Part of a small language model's weights.
Size: width 768, MLP 3072 GELU, vocabulary 32768, 79.6M parameters.
Each number is 500 + 50 x the weight over the matrix's rms, rounded and kept within 0 to 999. Layers, rows and columns count from 0. Numbers have three digits each.

# down: layer 4 MLP down (transposed), 3072x768, rms 0.0261, rows 1546-1645, columns 64-127
# up: layer 4 MLP up, 3072x768, rms 0.0326, rows 1547-1646, columns 64-127
down1546:554434529490501374563488467470439518541430602445578536507516449472526600536615539462448486528514440463599503507488543456586540465466453460501556493419531471540530542505493500566490512541508499
up1547:511483514449495560444514558477546593544542468514574536496433478478624568518534518504490526532401518558575505474504482491525553451501468474510489508539550485464600516453497504589520490432468507
down1547:466471459530500490485507532491455465497541508426498468525476505538486528539453481512518487440440496475467491411483499504405508436510530524495505424476476538492528558541536472477486525539511484
up1548:542513517455398539423410475444559443560447451522516546359483472504535518500421407467575540498479502554463452489519493517489482529519552562495413557379559516513458466418392538410478484497487514
down1548:496508513478528534505533463540478509546523500496512501480460446488494539486505465493464561508457562487482480482550454567512463421558501517527502586485592485475422574544539470552433466497444432
up1549:528489504534504542504542476421493571544583506543523540499520410497484636594461508610495547498425437527509469443523594490540549504469514498549488539491527493436412505488602465469460469581462481
down1549:533555558513408553563476472421542469434435404405541521451518545432471618512519533475451558489464564485480536524539608557453541502525434468511492557523474522531445565559442441556467466573536581
up1550:500530554568374545489518556508582481489551478544511499550433502502512538507498454520417548522452440441455458430509463441442638438509447512439483502487489391496422536566474551569524519515533456
down1550:464445587489481517565579539517489482465542466588442436503542461542505560481500498519488445493456494490535477567500495530538437469478508531591485498407485528499541468497426482527471567532456496
up1551:512407587484473553499484570530466503494607467531484495424417520530588545490489507514516443458442505500617554509489548486584531482514395569433459468476527526393529468541608435526506550495484544
down1551:488527430495489480510536491513537545537553442421474473477517496463456416504447477574448548536477578516571561423426502568464539420518468441452583479569505541495489461544477506532458430539575487
up1552:483454463530483480547520460465432560435593522543553559552442417478638430495586452535451456468540506506585476487332526414577528476552515594590476562582452483424516505464564523465501389431419524
down1552:520434445534443546465568437407383550552502538537579471435416438499491586507566487519516544527508484538425416581557579594589492607550497577572487583500494480495488554523508537516473412522459535
up1553:462617498455421552465433475464526488480516445598485431607485404498505581524520488493521487516532537448466518482408521566553525507513383588338546528545469533437496512461503514407492440462526505
down1553:471448469517445441477546506475526536478549517479517562493516526521499511482524579466520494440531483565384562572552494473561465478472446457520448479555516485521523522479510414532500535429482531
up1554:394622524528466552471577421546566518442482504504498510542506593553474578478537393555397494386489432513503502481441565519552431508530423586439420548538487557520535489452448612579410476508463472
down1554:463502514543419470427598523533578595506505405563598492557501504483522429437412489470554493438461575464483505548521530488558454587510510458481442485502496576461494598529441505546472426506482528
up1555:532571464352481611543550391435519564576515420520474517441396457514488551470444413569544471410514508456522564514390516485560519409500529504470489528415530406495545398494507473481460480545473571
down1555:410485502444520457422398512584515509430394559563530460479446498547511440510574433534511532597467561495485530505535388430485499470558594561473501526526385521536468563449501586472534535502590474
up1556:595517535568451507491491476431562549530508492431491502458394510527517564549446467484538475566441403498492471474486513495490606527506455367509383498537533584377491453510487509501408473538523481
down1556:456457548465538500424512547487529507471627471534497528576578543522495477438555518499487463510533500522553536475434591428557483528558534593551527543542479440460514530467550483475487573474460484
up1557:474477495519491517486569469490441451497473556466519498521479361585585528509509513431529516536506420568518488506370513463540513479455490507393548602429552593503378361468494517422527533530566572
down1557:483545534514536470449557429547536547575442519598503609485487486524450539334550433590480542527598496539579422488437487510575434489509493542567511427525573446525472489621503566470539610531492445
up1558:458590445461526529485519474439664529397637541403491510592521445451504468443608417467499411489504516400486532479492464457489494526485449511450496444435516509506505476359516549474486374321472604
down1558:518506433442442593594550464498469523503404486479444381499453587445580580380433560483608461540511441428382519531511454372463417495467485556489528637528408561574579451515445624543490449378542536
up1559:396615448454406494471511511457452535414595480589575476415468559526447552571526500574415577502424417420567537504584578564459568431529526568454508466455479529476477431491536562429542556480548481
down1559:605518447494510497586483422515497492472549509441486471474452523452493489567536408524525435478458586487596471472583501525625426509459469501580521516498500546478467565514524538552452467516480496
up1560:489573495550521452451547499471509574516537533478485551522484497587509581506461546383598479529400457499495594471514478435578506489475458435472542527464556580498504524512561559510408531367378531
down1560:483563507475522555532461487495477542563467478573432444456483528458524552488470522510449445513555471530431472502492475557465561468447443463420484401514482482528514508459520457482511565553519546
up1561:526398456459453480415445442404354531565455484433457508430451428493491487523521408460544389532469624460608545358479578506529552404356418606531477625469500627473467483427515462520413458458540548
down1561:480362435435491508440455513513534490467588561516436517482413470487567475388500521444614470514501499478494515553438464525494499460489580453521457493505447564592531485447579423373366550483590577
up1562:503471514437570583503503552517432452468491569436638509484508414491567532480492504444492436557451394477546536493496419505425534436525523452401529543474618490515526477518469476448521535490489475
down1562:602474515510414545495522449559515432542500523482533540416456488494541485440569526489417475464445473534489489479537531492534536414529542550531519487559485521436434517528532553412443557558469504
up1563:507454475455451522430495534527535486470486499496494514485438456507501449509493516547446466512537438512508527512503491517482478373458481498506441537461487504505381482499534499459488573445430514
down1563:469523521469537417435548436516478554483488531569478516460478499413560424530435500537539413480477481526469490511615454452511480558563495539486403558496474467487535468497523570526564519523495442
up1564:489474566509446470541506555441537479470409624476599490456396552512492540456554521537528510485466498443501581487418496527472505553542496544455492513514452506456485479550476583520476470548484548
down1564:455479480476488476507584527523466478446606493498474489513562518508406439523519473473527550487472477565591458501571446448499441475508437448535568528490521552501468508516481487468451509538565505
up1565:523489566445472548493520547418388597472560494495496466480465499563452575523536492533541464533555508443516547399494448509467579471451525589513459547435523531543439364535585564429383474608464482
down1565:518497588330508484626509477477400528409487427439546429532506525525469529476560409513507523419547654491541435429434518524469567404524476495543588523429452466448370421462453414413532591558473423
up1566:556486511492395421380518531463500497493528436490501441498445511428513545489506468551456430452460491470427476539527529383521482449510502542486470443449483428468517502499404569500544471453473511
down1566:455451557488538531577505564515590426414413493533437544467452464564605600540476437476465524550494478557530461485376550544461512464513464550479574485540597543538522509460434522489484443417477542
up1567:513409484529465539498512442347516507445474467476537451553501556579550482539523469495474408475523504587624561482521529502476601522440475485537495477488516474485506453470500577544448461454437558
down1567:643433516500450501483473543534500478470550522545577595410475457485430514560519530510572510551523554543475507505498465566514443535498524558492500539412561516514534448530537518493525478558539515
up1568:518509483398536565474583537441499548448525531514455464549584442478473478492485529462445554506446513527586550490453548475482484506424545509493483480467505505452517483521532556435434446524486510
down1568:487475459460530497602416513528497512529534471405514543471570557412634516526484443527498466447599501569486423443467475541471465480485549579384449490437452507614483460482444519507691488519578399
up1569:507600523514517506423565503415551478509539550533456466509414419527525480506504464554475463486417471475543507571492497438569457533451525580451456453511416516509447572438618449515490502443514429
down1569:409592465471493546549461551463406523464505488441335548587465556488561520456469499501518497513539427537489552488537515527476523556527510515421509510468479583465518561472532432544502620479551534
up1570:505553535429542517506461441455522490464489476527530448474501473518522466466538501412488529467518429520513361535522509479545458428456527595446525498470600592506450560536556643443603459576477595
down1570:488535480421464445554541542478554551473447481433485543526454477460519561506491483485560466526447557491519408532438472467613454520497437482558474552482495514510416523494486512469412558430567385
up1571:514427492427497563463620567435543567550442491454647461558465423528432497545451502565452568517529428515450430457482552466556532521572491485435476575480485473547466483526510474551520477540467420
down1571:516586512509517588422518483508538454499516431523557477503533447460537482456492345340468519546449570400468630389541546493514549558531428424483539486461484444492418448612525461527476489521442447
up1572:457610452442477516506457527497387517507511448590560497512473465508567561487531499520531514495413551530461469470524540482505581468484395447507371531523533548473535526499452514486458390555457534
down1572:394413417496432535467418534449602516411489465480448455510478457514446482541424545476477555456508504461609416438461531478460550529543618572513569438546539448515484445484458470441487477540495520
up1573:469389506482500559407499563432536535506425425431507470484462583510549451507496597541525500501466562567561543458507503464547566468510462560578505431491465515479563561443463504519372518524457431
down1573:545497489487448551509545557552459566488471528622548496471514413442640469543521497437405549465489502475547457519494494522515501495401439480424582436433526488479480602532426467491468527493472451
up1574:521494432519426537397505562547471488574454457383506470452460569578552556506510485553508585456484417513512522447459468418434461466431471449547490585515461459559517523568388452575361492516417536
down1574:432557449592444439548459530488516523527510498413444487551468464506617531486490489468497467516513545422495494450457459493495525483506575477475523445648532524584543489419544507520509561559494515
up1575:535513466476537455504519421482485577498490492458441445554405532445460571508480390458483563477486507525502495579555415460520478506498480499432512554433473534500535490435504482619581525455516469
down1575:429491553486465507511578537544396500596470385477527487513492527527564531592545450422495505413592494576449510590445473524458533621462400509529493579494552436482489493539523546480550435484520610
up1576:596602461482555588542491516465456448458499538396484469537570411525563506535481459428508495525543483456419470475529408390553411478445481533511469422428475425488426542436487432434485582538550513
down1576:508533490462565567451539517520443472490477445351560510589525587509477503506494430487456576567475384536373532552642405441468488555592546467489463521527368429543440605499500449444486558405528487
up1577:476509510430442518493555496468474487515513537635500551534524497536488557466501460430467505529457486424551491448554504495528514516479455411581470416370526565520518497490518492491410460523539465
down1577:489493496507458507436477482568528472440560445562492461490608532548525532535514455518429452474591525539491527463504504447505511489446519454518567428490552500480547570545486457530514565480485498
up1578:490533511522422587395441486468501608413529531592513539521467451586518566489523538479546539563468369452477435507521531432460541470508477480420464448493410553505555361437573474546460543446417534
down1578:534510533472437541540519539560466554479583483492495470449434467501543558490477477477445531550482462502448484540513477573514483469524459487534507526507569515548509537560495513520491546541452558
up1579:467496489617463578527470566469485611445491489481513534459554501527496461546577442507535397514521553445618518466460443468562429537447480569498514483443544499523406449487513555448413522414497502
down1579:550431531492471467587483458563469468566451539522500390527427519465691526515465527496496497430550440481452522480541516533486514462562545447500457517505510537412506478527537433537594464631500481
up1580:640497547525466516498433646492469426537538502540514521458470476530580489495531560492533541626464438457508516547552456464515490582534493480544461539480434480414561456482482470491349480472530630
down1580:539516536415531488499551516656574439507465418500460462552522456466510521553516522469495511537591470522629520555543433501489513516583459442505483505493507504550496511375422514488455501421509508
up1581:490483483509531479474578533524562456515547557469585551522469524462448444537575526494443488570530480459554471470449467478581541440512502461478503455519443569486445474507535497436438507478537531
down1581:431534567504541483436427483451494538489510499402499463495483470519544524471430581467593510537449503492465561571541589501386472503499496527533474483523473498501423435524474534529526520540533474
up1582:476471482430501523507599618468520510440361494468513586514529482545545639606458528496493548542475491469453506549509556495517522574508430500476474600527545515569480474507431457410368481505514446
down1582:537519514557507484464435534508488537570522438509460515453469426363510502525531464495529480404433511487557528523570447545352555452519543476544441488504447507483481515455512535554548438460567511
up1583:456583480463493531472506552475541610404522541530463533483469499479440511532465551483567418593509474472468485547413489531538536558392501491447518527535553517445508441496476541439496570471552470
down1583:507505509542399453520512462454452533461505533424493493586523575470482428469471545567538467516465452555426588515572506488490520533590463525479497513564438484529599442513521442564575477489511562
up1584:523442553550506471430564487513544512454548448380527494506558539443399459389522427517496568447478510554639482474475484425520473482457514573535470581490495478499467508549443545503529437443450523
down1584:498484537582487591517544613442541478533472508496506531551475491564526564509448469477555451493514487457473436558524475530531412428484478522477483503549533519493425563401511597417465470476559457
up1585:556544459503532504513499433398561580474475566500519504530442490512461571506497480479428515480465494552469508472438451508480506495487519542457432450497579489487525501550451522554519482441446572
down1585:515444533487538493492532615539484450511462545464519580477506406538511483504425538550508522570541478498485423504557496443551586599475508549521458522472483517442518575481500519504511443503509446
up1586:518510402493476432555555431499525485473505481514511536525483461446442468492482476485489439449448460443563437412486422518500486497515489456477501577529593547560526498471459534506533494490453491
down1586:522522546358575467520383571541451460491486463455544514550527484506504498507447500440458419451494489562414443499517536581453515546477490488417475412384462476429526596541601514478450528526495554
up1587:578502420482485423444445601462481464552514443437518524579418478490451546450398452604562463550515503460473510517506464451525598480464482443495532524518514547484506545514526487520520441464460489
down1587:476549526451593555522522419406549553534451489503545530426437463514462498542487500484413537451452531471415579466485479462518516449532532507540495501447551500531547581491534497493483582424560470
up1588:481567496459484506541442441440450481508494543567536519500508415492456473555546596608520553530506513492427512448450464438538560491515468539562491448519483531469464415495581474515470533454389498
down1588:587526479563474469503465420544496500588481482471588441549443572461495478494492472514574528584489511405477487493473510495532441537541453453506507475450493476390494569553533515515532516528558506
up1589:538580468484457533453539572457435450465523543472473509547588461572552578585505533486459612500483495420521484507422451474562587428478503523511507563495489475472467527510618493499411462560506575
down1589:542471502470517479561593475496473472484600518515553464558544465419515543546519361520538431468523515533470549580537526484516597378533508570490485507447446487535413512522503533607397535549454469
up1590:504493538557435437445494554481509537461417485487489455536493582528515547515582493548510440508464471491417566491546499427544468503452450445393525478510449483500509511433527536473512426458447541
down1590:480457493424514479549448452548498526568535504529545506419460482408480558508474506550496482472498438516454506436469442531504474455473493554613472594478555483434539579522470457556542520546500497
up1591:556527528457499581517452462565520664602503451523549482487518509520538479506393403435474534458490470534523511473456456445448564557569482568481542494452554539478448431514560511504469656444480456
down1591:532503474421470538546577412424533483510515434583587455441481452510509507430538473494480501576441530489539532494580397503589417573522493497485462481506465469435508613599521509539426538456455504
up1592:529490517555488456404523453456514438558562570507521537492456452458655450500485528457468499485420548485534459510473539429686424398498562519494460499471431605469568505472532464528472523481432566
down1592:502452510498545559418460540467496468480558452646486498495509504493465444500446497544466509493569484448491510504551468490431572439426491534472519441558523539515423583473445530565435473525556479
up1593:454494481471407480520582503530437479519575534478518464448500455444565586532512440450477514570455481463539527512447504529413548554425483520528439497532542488490476510608494514491457538520521509
down1593:433538458447521501514572452553541500452522482464448606448392556470400454527531527542558508492519495545564336468537477507452456498620410516535478532471539506534577453665539470542474511558495537
up1594:635507442501482566469565568558490529498686492489479445559460448481528582474478565557573532492430460430472388591439426521494475556533546427513470465539541477413519474523519531559528459499444490
down1594:497502598461503470550481484487630459485468489458502445490528500583452510536496457486435508477548521640486563394450651660428523482549533516409474525494512539567460441441496466445525459564430452
up1595:489540528441351495465462577411441540522462560576464515467493451527497525491500475586496467535512448481509557508584440496428543487481432504548461444587570397550449547565469499522512542504552510
down1595:448419489511493531459496498487570376447482511483545520477511510499488474479466538545513496530498496544514480490519518546473501529537516561394525486447467449529484510469495485522439572407430499
up1596:529533543410512582467519514464499514508434483534504612422512449442539508534447491470556506443441445479529439436394522492484550617443503532504481479465496522496444364512461480536426615521567639
down1596:474421557560459542481487453481595494382530515475471583604504516497549415555591452539526481596380481554538380490442400519573438523442561527468450534565497506572450402549479461596493593454562431
up1597:512481445458464553450484460535547457468505541495509501502577490418586643549492611594476503555612451479549447424475529511461575470465548493516445410421470483508474509516449490489493494509463576
down1597:512503412506466451514460534512487547479482476408472531435523574473415507519437461490513476485446526556573488478468498508467409518501399490499522505452546464478513446460441497470538434523482482
up1598:496426430484488510412544512509466549494503445493542484374586484471553540568515441434504379466535537439481494466358538534544514415464481501492447443485508536459510516582543475544552513546467663
down1598:507371557420430509561526523500477472486484542462587543406499437500489506540515425460414489466542584480593450489467420521513544473572546622569488556333469435535623473561540533471530423467465592
up1599:559469483550544475402505398461534542519479533546505500496489475501542534568494424468486489571509489519530503443455433441457467499415456453431489530414534570471502500480517539422560507456529447
down1599:569490454412449586521517606410511465504455460501442486435447490406525457555505472531497428445500520505522505594506543497505509581471404441487475494564535456401493485565430637533488492443497542
up1600:481498497425471524595502481447485482505458518465509451422481523574561566528456469477449519528512481520610456466521479559466547534481540496459439621455480482474456495533573492498438493447455521
down1600:514537533519482483482541525495511565539471450549443475527478533603451483476483552425488546458548498491514562487592536499503436544529456566534461417528459462518499508566521491516525523509481547
up1601:570496489436531508499570480472533522493488482452482454491451549554528489466473466412449491549517479436520514520492471483447478523459429521493474511505547520510584587392548597544461539506464525
down1601:417515508417461587563558536544478474525507478482474535533522483424477487523542501531523490506417516526482512502437539497462585473519523528434484535569558525517497450588445452499493512425524437
up1602:449542513493425516524523464458536574568509552411449405525489524501452541449563571526545464594442491497473602455510474451506621501447496547514484556402420417462477469540487568513376547461502483
down1602:510485567502446598576539418499548506445495529470455511522557427519434567629539449403503624404459474507507466438574564522534412519482492489458545502504426442462506499486426516564540546452499466
up1603:538526486543553537444493583482522454542477497430419553386500528505530538511447492388520482543469406520590492467545428552522511556466473452421452550389559463413441518466552540609535367456486472
down1603:522502581436416540575496413390418468450463554532534526462487433475535610601571556598577544489509539489492589578467534464419526545388377476585542553446461594513474476498496487417495418524484512
up1604:510441449414538498525568582575515475514507504493527489446475561515435523543549461456444381582492429511544432525466551397561590514382457503477375513468525510465513507427538469556429484485526563
down1604:473560523616503495527508521455461504468506548440477526581504554465566465524502562551452568429521483522497460531515461501472434460530522513521555500585501594500624453573439521514592431469531401
up1605:535577483492465544576430571482532419370526463468514459566493563518492469566609460550564465517508466497504520509522466503527527538509461479556522524528401533522491414523471530531562581496479564
down1605:561513616445518509486514478454544463472458571506587547476474460577461438441435550507434471514546548503457559535469513484506480591588480453478436484486503536541516491491524475476580493431483532
up1606:487443458495454531524436451466472483478546508501529505384471510516588505556490487519459438517553504577502526429501473472486489439526444564494595587528478465579541524512504496530499461556413447
down1606:500495568491493536435504554558504543590526532481469476582568537490519515494497537485505535456488577427466496614498467484478482489597505444534411542473538512454446506496541573575477627473533479
up1607:525526559472493510540603554437492523542562491574493445542465515498599409530513436497442510502555490537546475375488577347549571550469494502415451510554443486468505523448537641535353463487471573
down1607:446463473548531582468452534505480482496488544679427385453452491483517552569470509467492567495512448540508487563536629513531456459555489502496539529501488496451566551448470478520510453573485539
up1608:484533445544551508472472465431581520542515493534533474483539511572498510528516425471540433495510521462437509538508482418555456433445489391552493477420481465514497583518523503485435551429479494
down1608:351389498453488507495441529474513448522487543560494517550527499624504402530585438520534522579524497457506423500509570458531431419533472519465475418458559430408490447565446414513418582507448515
up1609:519549543437497521473506489473530464473578482456603491431435511554485498479417482556533397488439458469502551537529514463491572433562517528511541384451482534529480487566566453570487480468534513
down1609:509496404476475444493598453524486523381413537555428459596446434516488494536558521505494567551548521540550492415447475515518519568472546533541504481494487583444483508496435598485521470542390469
up1610:579500533552451482476507546463421492557470566492728500465445518533534465448569406450495472566438468510539479526399499429533451485522537580496451518514560560483390545556569402547480523527477440
down1610:525505611531462554485500499544470490498569497549534401486466471550512527630506466556551535455565556542529404459410412564507637548577414439581535468544509572391556532580502382550416441553618581
up1611:495444428413407472530433500462507462495553553508531509469548506507548583606382511461422415552540486583551408482517513498508440495479515501449458512556542434479408400528406552426492528496440515
down1611:616522510480397515433529499552517517494510497572423511515558545522547458572557537559451526479612460486592465518460482539429528521446507552521526535511440554513514508496467555503595457513479481
up1612:494503407519589562480444535418493421523473500488545482562524416570612491559546560487542542518585525403460601491472441485457492484512472497502399504487467546539446496545435543532520493467515513
down1612:569496507513532506391434474518545483519519530520511490499485408539515438452432520523542522558543476361545528531543469560557457421502565527420447567518558439484521429485572540452469530471540491
up1613:502510516434468490514424518470537480450519457510575529518448529445497462571492523459465433585493494456490510528342485460444553505429497453538495547450575533455456485484486486434447508545508548
down1613:607486470600563492531511561543393460418441444569465500456537527492445661583450476496509447424460491529492565415533424434478566483468494440405506406478471428439530538433607574592586484524522407
up1614:436524499421516514511524511398460476479598471520521486594471451598546485482557527433415405459492423449550485509489431414472456458522363505445554477491462504466517470409541476528465408513456598
down1614:529476655511393445540543484507490460426342451551571517472490525399503477516539378420519411534488496510385578435483584599547481499460548560497469462404502508504523479530449549587639355381477496
up1615:445636475408420482435459457387539500434524528545550507487396529487493504514521418524494532449551472492459480463563499459481591504431515541450552492591501456507501505510412596557544514469522487
down1615:556450515538550542558575493503528505521469486472516542537518560526600477531483536439486459456428435571537551517483491520598485547561457447496434523447567546512577542448574393490442537569464445
up1616:548555525534423539441518591398395532508473581515544502547447467462548574515517453408573465480541470416495643428326533519547521600445512531618402550515431570490541512588570526531447434429501542
down1616:514547510468450503531499593506532493609438520459466454509470400371590465533467453421541488601532515547412527420526560454424651558460503554528541482702423461500562494510460519512492455467535549
up1617:477492422542500588528460571468572572520481463453529515412543507511507537502554503482411583472557549489544523512538479495511482448468588526491491517509392430510519555590468547474564491496465476
down1617:511524439554509563562399469489511548574466464529497534534570492556620501563454442452449557320521591493485403550577485530560382536574449471345541450501533412558588498509522521456553403479486501
up1618:399489450532497563495575510458415494492414454467536660515579446525439519474560520539513463522415501531507543526549466476487484627498444430419387604469442426397396557505542541554399293485547513
down1618:426511607547532529469479549513410515517558502432472482514510461522519491442497546477502467489494457509534489477496487519489576485547533431480460571479537512475492493460463460442535465537517463
up1619:560512430485519505491444456405477497533487380469554559492486524557472550605455511624503503500581448466390523444523502465544565452453424566500468530474504467501500455458538641591455559422542486
down1619:542525463544489560517516576527483510472455482538495496441571452491501527476504480519561540461481529368562528512474506523505542494472461479502494495429550505535486561507451465506537438475527536
up1620:511462445521463486464521564473573560530497491558593603497416479532488418513491473559560461508505545528539472441481491479477526457494522566452451466435395491455398500439460559470416520478478512
down1620:517557408517388518565472483529425464534529504456544465422428521535546490502474507516550502547452587499471500526509494473559370537419450487534478530475496499476446558503566550428494549522482478
up1621:491438568488548498512497552452528460407481479400477486501489548553521529453473461447578530491519434554545465493470574453549560499455471457573481547494478520463520449496474480508488469546511542
down1621:487483515439501535590501450502500486499460532550602542474456453564495518501472448447499499440491520445496526519487566575506510508533540553502460445433465478518443565526500437470447548498426505
up1622:441528449599495477443511537438523483461492553529547547474453465599418484534410453622500451561427415488501495511545546534554562359514519644479544537562540488547542470454506539577497375597403487
down1622:483451496416450524518491525506437490445492621599542466486552441506449489418504388502400473503441516499500456611635551380536504507516541502574559479552531490643537521383396472623552454343464594
up1623:572569507576517541545606446523462450510569476460582570537482437432566557524517486406413506520530527497492484439408381499507451551518569459437511508474585525469484412397496553531506518391538486
down1623:466544533511508498475437506584527424470446537532594468566538456611549545528457532476537524491500519477538509407508445462461529519553546536362418513454554484500502456479490492502502446431596476
up1624:421496425465421476480639452530499514503448534377522466526491431506489559427494461501472428588466508515513553423541582558498551479493443444526497478455478513493435514501566516559473505574466483
down1624:519537514534513586478453492427406629511391471551504479558567521435532530600535480578502566407526517561485487560420513553498581486445514529489547512426487527491551459462492515502509604494442502
up1625:485498467415545570602538523514412466512529493523571444473492380511466579489475531475561478554519473518495523506497594478560521388541396471362433477500451520503487432529475454518533487383423486
down1625:501403542489476500547400454457472544546597457460445387600454448465484473530497446521406438513436460390489430445623451520502557530570464536461589466497402500478494473540474589538513479534564552
up1626:541468446413500443494416546567439453420470579664471485568525532569444470502499477578467427498474464529649414484447419489559495552525457566600491481508541426474547519435401515594400430489509577
down1626:489578466584401471564529591501551610476541469548563451495528479551500609536514420440453415468494471467504510503552448478499509556521467510405517397567462529578382437464438501465531574495476442
up1627:473506519478530495472571572450462515450534549522554535500557456496464530514460463413502538499525503533396472458414395558554568454491477591468483487558509531464569483487489584532454486439452538
down1627:553587579474536443542430548475489452525410503555510535549542482586536476443608538521497411542516487450483533468425542524566479575527554548550477557534450467595455495549509544595488480462428535
up1628:557383476450507464424569509474460433504447500566500543509546486499570512586553369569463427498509568470542423489505641428577535453484432596532488355491595488507473543489508573531408503425521495
down1628:488470501568493505413427602543627476495509448532449539552511496522557428520563425483511479539472537382543460431347538472660461609506506565434532449527538550467540533487518481495417496514443462
up1629:498430485471507478521524478557484482500499448451518508560492428488533496543412531581500551479468473513472472438520465531493440526510492548504494545499489588522337488518478511455471518418512472
down1629:523541441500560533513520504484498559600466486484461552384395518487456416413505507528549515537444458438453436496564522455529516502457435502476475476581476463476468476499464464587500587463528480
up1630:568428488528470469528544426513537492480507517462512450505552412535547484569445536437400449498485564465414534537409523494538537564501481639483471529440538519479509466561518484559452546492453500
down1630:522500492478429479456418538475470488476531518494494430478492545543481463446486518465495524498531427536509558557532475543530447455519472468504459379463549543544424481477456509395533477524558457
up1631:429540509495455536445564483526628495395530498446619533542570510532503563488448486417503427556475538560484511558444536446451546514438482531462510552431396562501487473538582481509491483565540516
down1631:424547499467499406451506446473538453529568584543485473513431457435512549528549422443472476501443472514595526568487493496421545424553415530556506444422566421535516566502522549507490506439496501
up1632:450490422590508429425582410456557523535523529544550598587558437512413573537580461402568390556470455564490507440469524470582557489475539470426575425543506596436422528533435499435447492469400502
down1632:494533471433506514531439473480510595455470466540422586557583487536501481432488532604478603489494572455567527600461506462495451540543560449493502446501537504555458567487509471549443492441569489
up1633:477581522527443500538558426482437534565510570511529494496456443560461469504481545535469469579541489427521480431481505444449564563459514523482566415496542547507434437491721547529441525502505463
down1633:464604540511548523532491474479629408549461445513543532476493562555522535513451557451510563479433510549522456529583464461492539414499458432457459519493564459502514488491444509448537502548523492
up1634:577393482581490520481559435519463507479533463440507527599525541488573565543536445537491425550514468418526584433446551486519501536409420418543397472446535494504530542502487479608424501444479507
down1634:532471475473501488596528501596455544475550555485433436564474443440463478474488402528571417420515442465629469530463486536576472423519497484448407494493600506501537534478463462600433498526461521
up1635:546581416497605550466513418461550415502543484455544453465503433558493477567535518530488392476513537524534462473429427442549490511536510536543539537486498469512498497489409540507525515490426504
down1635:529487467536537539530503589524473516591489568415410583635464492475499500515436457459460571480383448486492532445587526580512546471487536552416488498510501511428481520507535564479492433459491558
up1636:400523511527461482528565385457422541390495526506533547522409561570468506477542503453462518573442478546540444498408437428529484484481491429432534561534579542468541430547442543489451417463549529
down1636:515459507425534520410536460490450440556483465506555529453580512542535461508526483468459525481484411589455483532510461537478567513523468493557563488442360491527503487580512342513464495445514509
up1637:508574514519512491445473512497501521530490508574488477543532613490570556502490509448569495543483546439433510465460443492521555624500421482471548489554453430506406544423559440512472467406542537
down1637:491505506492551468536516544470547507448422457458462467478538459446542494528534497553463549546483474453471525527590435601572512452540486483498504424580530515505441482585426526555414504519422471
up1638:442466501544545503373495501504505427570521452489487525485439416558502598436468592448538435567487473449487524444524565377521485384369508573521419488439506617542495481516553512472403537518425564
down1638:630450542515544484533387485555476448538557465438478558639507521470486528414455497470424569583493396489429444533495467557542516478595416482418480420486563526528550603558515505497424669485469549
up1639:462511471542329515527635643490504504514532455559432515565498426579464529482416605493479504545518471551481436541468508525443485422586531589462485495528486541508460538488529587478413516608503521
down1639:537502511418527531451475545481483512465488479552452515573497552509490570503524576539486447515531535514497535446504457489511590526500541437467552478600388516479543534507475482519507542516537561
up1640:458500462450525411500577502527539542463589452483539514499506480420604520578483465530372461425496496491549446478463478421569510537501456569483593459365493504530532451441522624427436513442479541
down1640:560496401542505445512597512575515610462472362468512595513499477492455462473556545526406498522500565561508477464463605510538471491514547645398547556558528462491476508516458464570575492449442559
up1641:499447458479525505441558501524511563511578451497482507522542523562502504548520532476510508418495426541480413537542474559508512453484528489475450553474454435465458449463522591447461428503440597
down1641:546516516491454469480493465525485538471478507507509494407488577392494482474553467506466474616457469381508505463524494494519496517533602567425497510552467474500498568578479454558523549500513471
up1642:511543420502473462451563517464431460518530456541438475564455419516579499419522565409534446471491540466496574520520570480439488451485513599586473543447502572530455515458503588507474442477545439
down1642:440555455479468450493516530516439574468469541478520509422535442543539515486588517572589479539508444511515488490571472435497501388442464427491448454501453520536476509504564526535464538519530481
up1643:508575448428500477493442399437451482533535542446523525539516474608409480527535489599476444580600441455470452411433421502518448471504453570506464485504562494555580424482587577594486477572504475
down1643:477447591468459434533532393452521461551506502487509481413493544577470544461500508410469438494484449531517557490517500532471432516562421468495419574519436507520433470472497564484524491445502480
up1644:439407385477485540542618555503496521483526495464546507485553524442422523476449402532546476480534538456572514440519537514515526452492490478427542500497450577451452443514549481573536497525549573
down1644:462474515500491494531516530451487548537465595427440492508526526540538540497475535473486490557476511580452510454470451546427535602575507489540533515518493576533483478531520558455571463454458425
up1645:470492524444496547495504501534526499501474601472526503564494598435490461464443471525468552571597440498516495564424482484513435525461482501514427503454457580500519541500561485475384515490421618
down1645:518474489468639374540503564491484589570470472553504527408526447538542548508599519507575433465517529511400462459486462454494540456469487566435464429459698410450481486471473463535487547483429473
up1646:506516435471424495429503478294531481528513486521561488582387484560456409511566426521392487534574479503482405461512398519508445454470483441575396489528569485460519540459502521410404470425509452